Weights of a small transformer language model: a variant of Adam for these matrices, 11402 steps.
Each number is 200 + 20 x the weight over its row's rms, rounded and kept within 0 to 999. Layers, rows and columns count from 0. The size before them is the row's rms in percent of the matrix's.

# layer 10 attention query, 64x64, rms 0.0863, rows 0-31, columns 0-63
104,230,207,191,191,202,237,194,190,172,222,187,195,195,213,199,234,184,180,194,214,182,222,165,209,220,189,236,221,207,188,220,168,160,211,203,188,180,202,210,195,166,164,220,232,216,178,180,189,190,176,222,195,220,211,216,234,221,213,217,221,207,213,170,213
053,193,217,172,185,190,186,201,222,185,177,208,240,215,180,195,186,234,195,206,175,199,182,191,221,209,185,184,214,223,200,198,230,228,198,217,217,205,217,241,185,173,243,191,202,191,207,229,147,211,225,198,178,178,185,172,172,198,211,190,186,192,176,214,173
141,183,226,218,228,175,164,227,213,221,168,228,198,213,189,201,186,184,227,208,186,212,195,215,194,208,204,171,160,177,200,191,216,219,184,195,219,217,230,182,235,219,222,180,199,184,237,221,211,201,228,184,213,181,203,208,167,173,178,192,190,206,165,189,183
073,197,175,178,171,191,217,214,195,190,224,175,196,194,223,190,230,198,185,194,232,171,210,160,204,202,204,225,208,214,209,229,194,169,177,211,184,195,180,201,187,176,172,197,199,216,162,162,207,206,190,226,208,203,210,202,233,220,235,224,215,213,217,172,241
142,212,166,192,178,201,232,191,193,160,228,171,183,202,239,199,232,192,166,200,238,175,212,169,189,191,194,215,221,209,193,213,179,164,209,218,169,178,179,201,196,178,177,211,197,218,190,175,204,189,164,207,210,212,205,200,238,218,215,209,208,197,215,198,226
153,183,243,201,214,177,164,221,220,214,172,227,214,211,172,191,191,193,204,195,175,217,186,207,205,222,193,190,181,199,196,190,230,219,178,194,226,230,232,203,210,196,225,181,208,178,222,224,178,225,236,178,207,178,197,204,163,177,183,182,179,195,166,199,176
052,237,220,179,181,219,179,223,207,211,226,199,225,208,178,186,177,211,209,203,155,200,196,190,208,209,236,216,184,220,208,231,262,194,209,172,225,209,188,206,167,205,194,209,178,197,161,194,225,208,198,206,176,192,166,200,209,210,209,188,177,206,220,221,200
269,186,238,208,224,195,161,224,212,219,190,220,202,207,171,195,176,187,226,201,168,217,188,217,201,212,217,184,164,183,204,200,234,213,184,180,226,223,225,193,217,209,230,171,195,182,223,220,208,214,226,184,208,180,191,209,160,176,172,185,181,202,175,205,178
087,169,189,236,192,222,189,194,219,217,185,201,193,209,210,199,225,222,216,210,215,170,198,207,223,181,234,205,156,208,214,200,179,197,248,181,187,182,223,210,225,210,188,185,213,178,174,190,165,190,203,195,185,192,200,236,213,215,190,210,209,198,153,175,235
089,166,205,189,221,219,238,218,229,229,207,186,208,199,191,180,181,210,176,190,190,202,202,171,201,212,209,224,180,154,166,210,199,204,180,222,204,202,187,203,190,202,207,209,215,200,239,174,249,173,228,224,214,221,205,186,195,235,191,162,184,210,196,204,215
080,209,208,178,210,213,185,182,153,199,194,178,197,212,184,199,232,208,223,224,224,218,171,161,178,229,232,170,162,209,200,204,192,204,186,200,199,197,197,196,167,182,162,177,207,203,189,190,201,203,206,215,208,241,222,233,180,178,228,197,170,187,212,211,210
087,158,222,181,160,215,230,229,155,219,201,195,222,208,229,200,229,205,238,173,188,205,184,214,222,184,191,207,217,215,192,181,198,208,205,183,202,152,190,195,172,193,166,234,189,189,219,225,192,217,222,211,200,181,221,179,202,213,203,197,187,192,202,183,201
084,190,193,145,202,243,226,225,186,207,179,210,160,195,207,205,198,165,197,215,164,186,216,223,192,196,191,219,195,187,199,190,179,233,195,194,202,192,201,232,217,173,177,199,195,207,182,200,201,217,205,191,208,211,214,226,197,167,187,228,195,161,214,212,247
084,211,204,167,223,239,209,221,189,178,217,181,195,202,192,187,190,222,177,163,194,203,209,192,225,174,190,223,179,238,205,190,194,198,222,206,224,216,229,225,233,164,201,191,200,190,176,209,176,203,211,207,212,209,230,179,180,180,240,215,173,213,176,228,219
094,190,208,199,183,204,189,194,232,191,207,176,161,209,198,230,197,189,205,184,234,192,192,172,236,217,187,229,161,213,171,205,215,182,173,248,191,231,221,214,204,181,201,195,186,198,199,203,182,210,179,206,197,210,247,223,188,172,197,172,198,226,166,203,205
087,197,184,218,175,230,191,219,189,202,159,181,178,189,176,191,189,188,180,208,175,183,197,184,224,219,166,193,190,203,231,233,233,230,227,208,164,229,195,184,218,217,196,230,199,204,220,196,219,205,215,216,231,206,179,202,198,231,162,214,190,203,230,199,217
080,192,198,238,194,210,201,195,193,205,193,232,167,205,221,194,225,189,206,198,176,179,207,206,168,159,189,199,221,183,237,172,185,178,212,213,188,220,200,186,206,223,222,216,209,196,238,215,191,172,203,217,190,173,229,213,185,198,234,186,209,151,204,239,194
086,217,196,200,209,228,203,179,172,208,210,185,220,181,184,207,215,199,187,211,191,198,233,196,221,228,157,172,216,230,190,196,221,193,200,171,211,201,192,211,224,243,241,168,188,216,177,181,221,222,169,221,197,201,224,161,175,213,198,181,173,203,208,178,192
084,219,184,219,211,217,206,164,227,213,182,186,194,213,152,198,195,202,178,166,216,191,227,206,176,230,226,204,232,203,178,208,212,198,172,191,211,195,191,182,229,193,190,195,222,215,203,205,185,230,161,211,205,203,200,252,173,224,191,219,186,192,177,209,168
087,169,222,197,218,184,181,213,195,184,186,180,176,210,221,201,198,209,183,171,191,226,207,178,168,207,168,204,172,191,154,228,167,189,155,221,221,203,190,198,219,185,206,222,201,205,164,201,207,239,211,206,171,189,211,176,229,217,206,222,191,175,193,201,213
085,218,186,197,188,194,205,199,168,223,172,218,242,212,143,194,182,206,219,181,208,203,192,177,207,187,196,218,195,220,223,206,211,210,202,170,224,193,215,216,210,165,204,182,187,181,163,185,217,234,194,191,182,208,217,199,221,163,229,196,224,224,192,162,202
087,199,208,223,208,221,215,165,203,163,215,235,177,225,199,212,170,201,196,209,223,182,208,189,184,180,156,197,240,197,159,238,198,201,203,158,207,206,193,185,173,180,218,208,230,203,198,187,230,188,211,186,210,198,202,197,173,206,169,208,191,178,212,180,177
090,203,198,221,196,191,187,174,190,202,214,196,221,179,203,208,225,196,217,184,182,195,183,194,195,185,193,248,195,262,176,189,217,219,213,221,205,185,229,189,203,189,214,193,176,163,177,177,170,189,205,199,200,198,183,202,195,229,227,194,238,155,229,208,172
085,165,182,190,222,147,208,229,221,233,190,175,198,191,202,222,250,195,237,189,195,208,197,195,181,214,181,209,210,199,206,173,198,190,205,194,152,207,226,246,202,196,219,217,190,194,168,184,222,208,205,174,201,196,215,205,189,193,232,189,217,189,200,184,198
083,189,207,241,199,185,176,206,169,197,176,188,189,246,187,186,180,175,196,240,211,178,197,219,193,236,193,226,211,186,205,209,214,177,180,188,171,189,171,200,220,205,176,223,191,170,168,172,201,205,191,207,203,212,214,188,219,220,230,183,199,231,198,218,166
082,208,218,199,189,197,200,220,220,216,239,216,190,205,208,153,205,199,217,195,189,172,217,215,205,209,248,170,193,188,211,192,214,219,193,179,219,216,159,220,179,214,197,199,211,214,210,161,198,209,223,217,171,198,240,191,217,203,194,245,203,176,208,162,188
078,189,175,230,236,204,211,195,189,189,235,210,191,197,201,201,212,187,155,212,212,246,215,229,225,179,221,194,188,222,211,215,202,192,203,201,212,223,172,181,177,220,194,231,206,248,199,204,171,174,221,200,200,210,217,230,185,183,190,209,191,206,225,182,164
093,215,230,184,191,212,191,201,212,199,189,217,164,227,217,265,198,171,184,210,209,181,208,171,206,195,187,214,209,197,196,224,199,170,200,182,221,187,186,253,180,204,197,208,176,189,200,211,193,218,190,213,223,172,181,214,171,251,178,204,192,196,196,182,208
082,188,184,199,207,191,206,180,231,219,205,211,200,199,182,176,214,197,236,205,233,209,159,198,174,191,175,174,192,230,183,224,175,191,208,220,176,235,192,232,215,223,188,227,189,179,218,220,191,217,181,203,211,191,201,165,190,220,179,201,180,165,189,246,196
089,206,206,196,202,228,232,223,228,205,202,197,214,227,190,205,190,236,209,215,191,200,200,183,190,196,162,199,191,193,174,159,246,180,184,193,217,159,195,217,221,187,149,207,176,214,204,199,203,178,195,228,180,218,200,208,174,175,191,210,228,191,162,200,212
091,172,203,214,226,182,171,202,187,237,163,189,194,180,185,242,188,242,210,218,199,206,210,204,253,218,206,173,199,184,185,205,222,190,224,208,213,197,187,209,184,172,219,193,241,209,201,214,156,208,191,222,201,211,166,189,202,194,207,204,215,185,170,199,199
086,247,223,247,204,208,209,184,191,213,203,193,186,177,188,234,209,183,209,212,201,217,223,179,190,186,237,165,175,171,206,197,200,205,229,207,201,199,186,215,186,199,196,192,155,209,198,170,204,176,221,214,189,158,198,173,195,191,212,202,190,189,238,231,214
# layer 10 attention key, 64x64, rms 0.091, rows 0-31, columns 0-63
098,186,221,210,221,194,171,214,222,223,173,230,217,230,179,189,176,208,225,197,181,226,185,221,206,205,205,170,181,185,186,181,218,210,183,171,225,220,213,181,221,216,222,171,192,171,225,225,216,206,223,183,210,190,182,193,169,167,189,188,155,191,190,201,179
123,185,239,222,224,193,170,227,205,206,200,228,196,202,182,177,187,188,230,205,166,211,182,214,206,231,206,190,180,181,205,212,203,193,186,183,223,217,230,180,208,184,223,158,202,173,217,217,188,220,239,178,221,196,204,223,162,167,177,197,179,198,193,206,177
055,198,190,231,203,221,185,223,198,216,196,225,179,176,216,188,180,189,205,213,176,226,160,235,175,230,197,195,178,185,205,217,194,169,195,202,225,176,231,198,217,206,217,179,178,214,220,194,197,198,186,166,226,188,185,208,163,193,161,200,180,246,196,210,184
275,173,224,216,222,199,169,230,205,222,193,225,203,201,179,177,191,180,225,207,174,222,188,234,202,231,214,178,184,179,204,197,208,198,198,176,227,211,235,183,209,198,229,169,184,179,220,211,201,214,237,170,218,188,197,228,173,169,173,193,175,201,190,204,177
137,235,162,191,185,226,231,185,201,169,211,184,187,176,219,219,221,201,187,193,215,174,218,178,199,184,187,219,217,216,198,196,177,184,207,236,175,179,186,216,169,199,175,242,226,234,195,174,188,186,182,203,175,211,218,189,242,227,210,200,209,204,211,198,208
075,168,215,223,222,194,188,218,195,218,196,227,199,194,168,180,193,190,224,199,180,207,199,219,212,243,245,187,198,177,210,212,192,185,220,195,224,196,236,166,197,188,202,169,202,194,217,184,188,224,236,176,209,195,210,239,181,167,172,191,178,208,224,209,183
213,219,167,172,188,207,227,172,204,177,213,166,197,201,207,205,206,223,180,199,231,191,215,180,201,170,184,222,225,221,190,197,186,203,208,231,172,179,172,218,180,210,168,223,207,221,176,181,204,182,179,232,179,211,205,174,241,229,220,201,217,201,207,195,229
052,223,181,179,181,197,213,196,202,172,214,170,196,182,212,216,228,171,192,188,215,164,224,173,208,181,181,212,216,215,206,191,191,189,197,226,171,198,185,222,165,183,194,249,220,224,168,183,190,195,190,194,172,214,215,195,249,226,219,203,221,173,188,194,207
081,227,184,227,232,192,201,184,199,217,205,204,211,222,213,226,201,173,255,206,181,205,200,200,199,188,203,219,201,186,201,212,202,192,194,189,221,210,190,207,221,183,222,198,183,268,232,208,194,183,232,222,164,186,158,193,161,202,180,190,198,197,199,189,186
079,185,207,188,190,225,213,189,210,186,187,223,187,190,204,217,248,219,196,199,190,196,171,248,202,195,208,190,210,224,187,210,163,183,185,200,170,235,184,209,181,210,201,226,169,183,170,194,194,163,184,229,172,202,181,188,238,208,208,213,173,216,185,168,211
078,198,161,183,201,218,208,213,209,207,192,185,235,211,192,198,139,186,228,179,186,197,188,210,192,183,219,201,184,185,217,199,205,197,230,211,197,170,203,224,191,200,206,204,232,181,168,183,176,189,165,212,169,199,188,216,246,221,186,190,207,185,221,244,189
085,208,224,176,199,235,168,197,225,208,205,211,166,193,183,216,202,209,244,194,191,201,191,222,201,178,214,209,182,163,156,196,221,207,236,210,207,199,189,209,193,204,194,192,189,187,201,159,177,221,216,198,209,188,178,206,183,177,228,219,205,177,221,211,254
076,201,203,184,199,240,185,216,212,206,209,233,187,212,183,213,201,202,173,190,212,150,201,157,200,169,193,221,157,198,201,178,213,188,207,222,222,216,167,232,194,181,164,208,213,212,202,189,234,202,174,220,215,210,209,241,210,224,187,197,207,214,197,185,179
075,196,206,201,169,158,211,193,227,193,191,181,204,227,202,196,198,206,210,179,209,163,165,179,226,180,221,200,187,195,188,222,200,195,200,234,178,243,211,196,213,185,230,193,214,221,180,197,221,223,210,240,207,217,224,179,203,174,183,188,219,183,251,189,193
088,214,196,173,177,173,216,182,190,199,182,167,230,210,219,163,192,173,201,179,228,192,192,211,206,229,187,170,227,217,206,214,222,171,208,187,204,250,199,176,198,144,235,205,210,203,178,207,211,221,213,198,184,190,194,195,226,202,200,184,197,211,217,230,200
086,235,209,177,217,229,207,206,158,193,205,212,209,212,157,210,217,207,164,220,176,188,192,212,226,194,201,217,172,250,199,215,171,196,218,211,195,203,215,219,191,193,195,170,158,207,220,217,200,150,206,169,205,183,207,202,197,213,214,215,220,196,187,201,219
074,196,237,204,156,188,184,214,194,208,193,215,255,166,193,206,179,210,214,214,188,195,207,210,191,194,201,221,192,202,176,198,154,207,217,174,172,185,146,215,210,190,197,199,193,203,202,181,232,212,185,189,216,210,186,173,155,201,217,183,192,210,204,166,195
078,207,187,198,228,188,160,197,185,216,202,178,242,206,184,162,217,182,201,199,162,197,187,206,187,243,181,209,169,191,168,175,196,229,200,180,200,208,216,175,189,221,230,206,202,184,189,209,205,186,214,200,200,192,251,184,195,171,208,224,230,214,180,201,215
079,212,193,233,208,203,190,178,169,218,184,201,209,205,179,203,201,191,240,194,208,208,205,224,220,212,200,191,215,186,259,190,207,217,198,161,204,183,215,187,192,153,230,203,183,215,230,226,205,189,168,164,202,174,232,183,216,186,219,187,186,178,192,216,189
084,186,191,215,190,179,187,201,246,225,195,191,160,165,185,170,225,204,181,186,199,180,202,231,191,193,228,224,250,209,183,246,227,196,178,194,216,205,232,183,191,164,188,220,213,185,185,184,212,175,206,205,222,197,200,189,203,227,187,210,199,205,209,199,183
078,232,155,186,193,251,190,156,220,194,212,198,195,199,196,208,200,201,185,185,164,191,201,199,238,175,173,173,195,221,236,170,206,211,221,215,167,166,193,156,187,202,202,192,220,203,198,199,189,204,195,195,184,210,212,211,189,221,182,227,207,201,219,216,214
084,164,196,223,237,242,192,204,190,197,192,186,216,191,199,179,202,246,203,227,220,195,172,195,176,229,224,197,185,247,224,212,223,203,183,208,185,197,201,169,193,206,187,192,187,203,197,189,219,172,190,192,199,236,205,207,173,214,252,196,199,177,193,222,195
086,159,227,179,224,167,197,162,213,213,195,209,188,201,200,202,187,224,227,202,185,192,184,217,188,184,209,195,181,189,212,220,204,223,213,179,190,191,197,180,193,199,225,173,195,242,186,216,208,231,227,166,241,209,199,195,195,209,176,178,243,206,157,216,194
080,185,201,173,199,209,198,180,207,223,199,213,223,178,140,208,192,208,207,186,202,180,214,183,203,192,192,184,201,179,188,176,186,201,205,198,169,214,170,202,229,236,191,245,229,240,207,201,201,197,189,215,185,151,191,197,206,209,206,219,191,232,227,202,238
080,203,160,195,222,201,202,205,215,192,189,205,167,176,193,205,163,195,162,212,196,215,204,195,198,193,226,197,215,235,176,202,189,200,221,175,187,206,217,201,198,159,230,219,196,187,220,239,245,216,211,216,175,151,194,217,192,202,219,221,177,201,204,233,199
074,200,189,213,220,215,203,209,213,188,202,166,190,170,176,197,249,205,228,210,207,215,178,212,217,196,170,223,218,189,193,197,174,201,245,225,215,157,211,205,200,180,159,228,240,198,203,199,194,206,199,193,150,180,180,204,202,207,191,223,211,203,178,201,221
075,185,217,191,199,228,227,223,185,204,180,187,224,222,191,213,199,210,179,189,214,245,174,189,203,220,199,204,169,172,194,184,218,196,205,150,212,162,257,208,228,170,198,220,205,225,181,190,207,195,214,169,218,229,215,193,197,205,206,215,183,202,208,213,209
089,217,187,187,215,143,204,207,221,217,211,200,225,191,172,173,212,177,207,208,212,214,210,176,184,223,222,187,215,222,191,194,215,189,155,194,216,212,185,194,164,174,200,187,174,204,207,178,208,231,227,240,198,200,186,210,205,201,226,206,183,163,159,210,203
081,192,238,209,208,152,186,188,175,201,209,203,214,213,185,167,209,210,197,191,187,173,220,211,210,206,245,166,210,181,163,217,200,221,201,204,216,190,204,179,229,184,227,199,216,179,218,195,185,155,159,238,210,191,167,226,195,203,202,198,205,202,189,198,205
083,214,209,198,195,239,176,174,221,201,187,161,239,187,196,181,216,189,213,170,220,228,183,187,222,152,188,204,180,195,197,228,204,199,176,231,216,224,212,176,190,200,222,177,193,173,191,200,205,213,200,213,240,187,185,217,217,194,224,190,181,220,177,185,169
088,224,206,225,228,208,237,207,199,221,218,160,219,177,221,210,195,199,222,166,197,190,213,169,223,193,170,213,176,193,217,213,200,210,209,172,195,195,191,202,162,186,204,187,201,197,201,217,167,171,213,216,170,201,189,173,220,204,201,226,181,196,237,186,249
081,224,225,193,215,199,200,231,235,226,190,219,241,199,196,153,217,178,215,217,194,221,214,229,176,167,202,167,159,211,215,205,219,205,207,177,181,177,234,198,209,210,197,207,204,166,208,199,207,198,202,198,199,213,186,194,180,173,168,198,220,192,159,203,198
# layer 10 attention value, 64x64, rms 0.142, rows 0-22, columns 0-63
125,196,206,204,196,186,217,177,149,191,181,208,195,227,229,193,206,200,215,208,199,225,165,195,219,187,212,217,205,197,182,180,214,237,183,173,195,199,183,175,202,182,192,200,216,186,196,226,209,156,216,187,195,233,217,202,203,202,198,192,204,156,169,263,201
127,218,214,240,220,209,202,232,198,208,228,189,208,180,215,193,218,207,200,182,223,171,162,220,210,181,200,224,168,199,189,170,181,204,212,220,188,161,192,212,176,220,238,211,216,177,180,191,183,179,194,212,201,168,202,198,179,205,196,214,187,214,253,171,190
128,183,195,199,194,212,201,196,225,193,192,229,191,194,198,176,240,203,171,180,227,223,228,227,212,176,212,214,197,141,199,158,209,189,202,196,158,188,231,203,198,240,219,190,183,174,221,219,220,170,215,221,186,206,194,190,201,186,201,202,198,174,197,214,219
145,221,216,195,189,191,216,200,186,195,151,192,186,188,200,212,213,208,226,206,209,204,170,208,200,179,168,214,216,189,226,221,190,171,225,194,227,208,199,186,197,219,231,203,194,204,220,179,252,195,195,228,167,227,166,209,202,179,211,187,178,150,187,189,224
117,192,205,191,172,202,219,199,232,216,230,186,168,209,219,189,198,220,189,226,197,220,246,194,234,181,219,177,207,197,223,210,227,172,194,184,205,161,184,178,231,191,195,199,202,183,182,198,194,224,199,192,172,233,182,182,232,226,194,218,194,171,214,228,177
135,167,216,170,214,240,173,214,201,194,203,206,205,256,219,212,181,233,190,212,218,165,192,183,235,221,241,206,220,195,199,182,203,195,185,204,206,222,176,197,210,187,204,214,214,225,186,236,189,155,187,187,172,211,202,186,209,186,195,188,191,192,177,186,189
112,186,161,192,168,215,199,213,219,208,136,223,186,222,209,201,190,165,203,208,212,174,228,213,196,153,228,205,207,192,188,213,184,190,204,204,200,230,185,189,200,210,220,204,163,207,223,203,174,190,238,189,211,216,209,204,194,184,171,200,211,214,202,213,238
121,197,173,178,196,223,196,205,242,181,197,206,195,187,176,191,260,206,189,210,178,190,235,202,222,210,204,179,163,182,154,225,200,186,220,205,190,176,208,216,191,229,193,192,167,209,200,211,187,210,214,207,233,182,193,192,204,207,218,161,204,239,201,213,193
101,208,198,215,190,175,219,177,204,193,163,211,202,166,215,186,200,188,207,217,210,228,182,203,174,172,180,249,174,205,171,150,200,238,183,190,192,228,233,217,215,225,198,191,184,182,209,217,196,202,208,205,226,176,209,212,176,187,202,188,191,237,175,208,213
124,167,200,230,181,175,192,152,207,191,217,215,200,211,197,205,170,188,185,172,213,214,213,202,177,190,173,205,190,214,193,174,220,209,205,199,223,241,229,225,205,206,199,165,216,211,185,210,218,193,180,230,204,188,223,183,178,184,178,220,239,189,160,197,231
129,191,216,217,182,170,175,185,181,215,218,187,178,192,194,222,184,217,185,158,206,226,221,207,182,197,182,183,207,199,234,222,218,165,185,187,231,232,221,195,211,190,180,200,221,216,202,185,259,208,160,211,184,219,198,205,194,198,213,238,184,175,198,197,208
136,203,196,200,184,205,168,201,220,164,185,202,169,199,200,221,197,245,222,185,196,239,238,189,169,224,209,225,229,194,203,199,231,214,187,191,191,191,205,196,198,211,176,206,176,186,192,160,201,244,205,218,211,196,193,202,212,208,183,173,159,224,182,229,190
133,225,214,162,202,191,201,205,187,167,169,202,185,195,246,193,223,223,235,195,200,190,142,214,185,200,218,237,199,187,198,175,178,186,175,182,213,195,214,201,217,199,236,209,204,201,219,209,187,177,204,230,204,199,177,209,210,192,216,157,171,192,188,212,209
112,187,195,197,189,245,201,207,204,208,195,226,175,239,206,220,251,194,213,175,186,210,180,229,232,198,213,202,193,183,174,164,199,168,181,243,188,193,197,179,195,193,215,183,213,211,213,176,184,207,195,229,178,204,168,219,212,202,213,204,198,175,198,229,168
132,215,204,196,178,193,196,211,244,197,228,188,208,197,189,215,189,210,224,253,196,176,214,184,206,198,173,193,188,229,215,189,200,202,172,186,213,222,189,211,220,199,216,200,196,182,193,195,206,237,217,193,195,199,189,180,195,137,177,165,233,196,152,184,201
125,196,188,183,206,191,201,180,210,161,215,211,227,230,198,209,201,188,170,221,222,196,225,201,187,203,185,214,199,184,210,207,229,189,212,174,227,196,245,191,215,208,183,195,163,188,194,255,234,210,209,177,218,235,206,152,204,182,187,189,199,183,179,196,219
126,208,229,221,180,217,174,208,213,168,190,183,235,220,206,227,184,224,211,205,237,174,198,194,224,219,212,194,218,187,192,199,169,188,223,191,190,205,230,192,177,243,201,194,182,217,186,176,210,190,181,204,169,193,222,231,198,165,178,179,173,212,226,197,228
115,208,178,221,183,189,181,189,213,182,180,178,206,216,207,220,219,225,190,162,169,223,214,211,261,188,211,205,213,194,243,198,187,210,195,202,193,202,215,176,177,199,204,215,215,201,190,197,212,233,191,202,226,232,237,192,181,198,182,168,163,173,194,214,214
121,190,210,223,164,215,194,198,190,188,165,178,185,203,174,196,200,242,243,170,201,179,216,213,216,190,204,196,196,180,216,217,214,219,200,163,181,193,195,166,198,227,193,214,187,186,224,167,243,221,193,238,188,216,217,193,184,189,197,200,205,172,226,226,208
105,193,206,206,224,199,213,181,168,188,157,206,181,188,252,173,175,202,207,236,207,216,199,196,136,188,214,218,230,207,188,205,207,232,203,157,195,171,194,189,222,186,187,199,193,188,216,223,190,203,225,197,200,190,190,210,190,233,198,192,182,217,194,222,210
112,206,210,221,185,208,171,225,179,201,207,197,234,213,182,220,213,192,206,176,199,184,199,211,219,198,188,195,143,213,213,199,229,255,177,189,200,224,187,185,205,190,203,223,211,178,204,199,201,211,193,186,216,203,212,186,139,188,190,218,220,174,247,192,205
104,207,190,203,211,227,191,202,186,215,203,188,202,147,195,182,173,220,219,211,190,178,216,182,166,188,211,197,181,191,171,194,199,256,189,231,199,207,190,223,215,212,225,202,210,187,220,164,206,219,222,225,195,164,158,192,213,190,217,189,237,218,213,194,188
142,175,184,206,219,191,204,213,208,201,186,196,193,186,165,164,197,190,192,213,188,210,206,180,223,195,203,228,226,199,233,221,215,242,212,216,201,243,209,213,168,174,226,213,176,194,195,217,198,203,215,201,182,228,211,191,203,213,202,179,215,126,190,178,198
# layer 10 attention output (transposed), 64x64, rms 0.138, rows 0-21, columns 0-63
111,210,188,209,217,197,242,184,162,221,201,221,204,214,213,210,199,207,192,180,206,222,193,226,197,182,197,192,174,216,171,192,210,229,241,173,234,242,180,175,206,195,206,207,183,197,230,196,195,174,203,166,195,190,200,189,202,200,168,236,208,169,171,222,172
127,204,240,185,182,241,210,212,202,230,179,173,240,193,196,192,214,230,195,184,186,179,187,184,204,214,186,236,201,178,174,192,196,206,178,217,193,167,185,203,188,205,200,219,212,199,178,254,225,181,166,183,185,215,225,206,192,188,208,223,221,210,212,168,206
131,187,210,186,253,249,225,230,209,208,208,211,191,178,181,208,193,181,199,207,206,200,210,173,189,179,220,181,195,168,201,184,217,165,194,186,192,190,188,185,186,206,207,207,176,216,225,211,185,167,185,186,254,198,241,208,193,219,202,231,220,202,186,191,181
131,225,217,177,223,189,195,203,204,175,208,188,173,190,189,185,168,223,222,210,203,210,172,187,223,170,207,199,187,174,187,203,240,189,233,210,209,215,212,173,176,219,240,161,188,225,182,231,188,172,192,218,188,207,203,221,237,217,192,195,210,205,161,199,191
126,244,193,180,225,174,217,184,211,217,220,212,175,171,181,185,190,193,182,204,185,240,218,192,187,207,195,181,203,214,269,192,188,201,208,196,205,192,197,156,194,167,188,220,199,210,164,186,196,196,204,169,207,203,214,217,211,207,196,197,205,193,208,250,207
132,202,192,207,205,217,190,188,188,182,221,202,240,164,218,190,164,201,195,205,213,214,208,198,231,213,231,183,248,209,210,190,213,218,224,170,237,225,185,164,194,163,195,219,204,195,208,203,194,191,207,186,184,238,170,187,151,212,188,198,179,190,201,186,200
116,231,205,196,188,203,199,233,210,174,207,236,183,220,210,207,195,163,223,250,216,190,224,179,171,157,233,185,199,210,197,209,187,152,208,197,179,226,174,200,183,198,209,233,192,202,226,187,223,167,185,217,185,212,189,194,197,181,196,220,193,196,198,187,204
111,200,177,180,180,208,217,200,213,175,203,195,182,195,183,205,252,176,204,218,173,199,225,178,197,219,222,186,186,181,216,197,199,193,172,187,187,163,188,220,163,212,191,212,197,186,233,192,215,216,197,244,243,208,226,188,181,188,251,181,184,210,196,203,208
110,168,204,214,192,233,240,211,188,238,182,221,191,221,217,210,214,211,190,222,207,188,204,195,175,161,192,212,171,213,143,178,206,176,193,186,210,213,186,231,214,231,182,185,184,190,211,216,182,204,197,212,215,160,188,206,213,156,212,206,198,215,198,188,188
119,161,175,224,209,227,179,179,192,185,195,216,214,214,198,217,168,206,196,207,239,202,203,190,191,166,168,202,221,225,180,195,196,185,224,203,174,211,215,208,239,227,196,191,179,232,202,186,162,230,216,178,219,163,203,190,187,174,213,232,208,195,198,185,216
122,186,214,199,224,167,150,186,203,174,206,214,191,173,169,196,156,213,201,185,219,217,195,197,189,193,176,207,214,211,205,199,229,203,221,212,200,196,241,185,241,225,214,167,178,237,168,181,194,204,217,175,220,208,210,206,214,238,187,185,195,195,209,206,199
148,209,197,234,205,210,191,201,185,186,178,196,151,209,207,187,178,190,192,203,177,208,202,173,180,211,228,199,201,226,207,207,228,209,194,181,226,184,204,213,212,215,188,212,180,175,193,186,173,218,166,242,243,161,191,201,207,239,189,172,217,189,229,232,195
129,207,233,176,216,212,203,200,181,188,209,209,199,213,208,183,215,234,201,194,186,212,192,188,211,180,215,186,211,183,157,211,230,194,207,170,257,204,171,183,157,208,216,176,189,178,210,260,180,182,201,234,202,200,192,218,210,199,183,199,205,198,203,192,170
114,218,198,187,211,189,178,222,172,219,224,186,175,195,191,217,211,183,233,162,155,216,225,190,201,191,193,183,219,180,204,187,228,186,214,204,213,190,188,177,160,185,219,216,199,215,193,218,186,215,181,210,222,273,221,189,189,218,196,224,203,197,200,207,194
121,214,198,193,201,217,183,179,234,224,204,174,214,211,211,200,190,202,199,229,184,208,209,183,225,169,224,218,180,209,235,204,179,203,183,176,191,250,220,183,207,211,199,184,190,190,180,189,180,239,207,212,188,166,153,189,207,151,233,196,201,190,208,188,217
127,195,182,225,234,210,203,188,198,139,207,193,235,198,207,219,186,193,184,259,214,210,216,204,210,196,212,191,196,201,230,213,207,171,200,166,197,209,198,204,195,218,184,198,173,194,217,180,181,199,223,163,230,166,197,220,204,188,213,192,187,185,166,208,170
123,220,237,224,195,220,173,217,191,146,195,206,213,158,207,222,174,206,204,200,202,200,207,180,230,222,233,194,218,193,186,182,198,210,217,173,198,206,214,205,195,207,203,185,159,212,190,208,187,178,147,225,173,185,204,220,185,230,211,195,215,206,196,184,225
113,239,199,247,213,207,196,180,194,152,186,214,196,196,192,217,182,206,176,172,162,180,191,183,213,152,213,198,190,224,218,196,216,213,221,187,208,188,229,205,218,195,229,218,152,203,204,196,220,164,185,202,239,201,203,188,206,215,186,192,205,198,210,210,202
118,223,213,196,204,220,188,195,190,203,198,206,188,196,174,208,155,217,225,198,191,181,181,197,199,189,226,172,166,198,201,210,202,239,239,190,175,203,208,167,234,227,218,202,163,214,180,198,209,170,154,214,224,186,216,196,199,228,196,188,225,193,213,236,186
111,201,207,215,185,204,242,186,165,233,184,227,175,225,225,177,191,206,190,231,230,215,191,226,163,201,199,195,172,200,177,207,200,191,203,179,219,201,161,212,196,197,179,201,204,195,228,214,187,195,203,206,175,162,191,236,206,198,150,190,192,197,201,233,191
113,198,203,200,186,221,162,209,194,201,190,198,253,213,205,211,190,221,213,189,189,165,191,223,196,185,199,220,141,218,201,192,217,229,203,205,163,218,207,190,242,212,205,207,191,176,205,191,238,204,173,154,226,209,180,189,184,176,209,210,203,190,224,201,205
112,165,176,172,176,238,191,206,198,265,192,180,178,226,204,171,206,215,211,207,209,196,198,200,177,187,195,181,191,176,204,207,181,218,171,225,203,204,193,179,226,213,192,214,211,176,222,209,221,219,182,236,177,169,191,195,223,188,222,182,213,221,218,187,213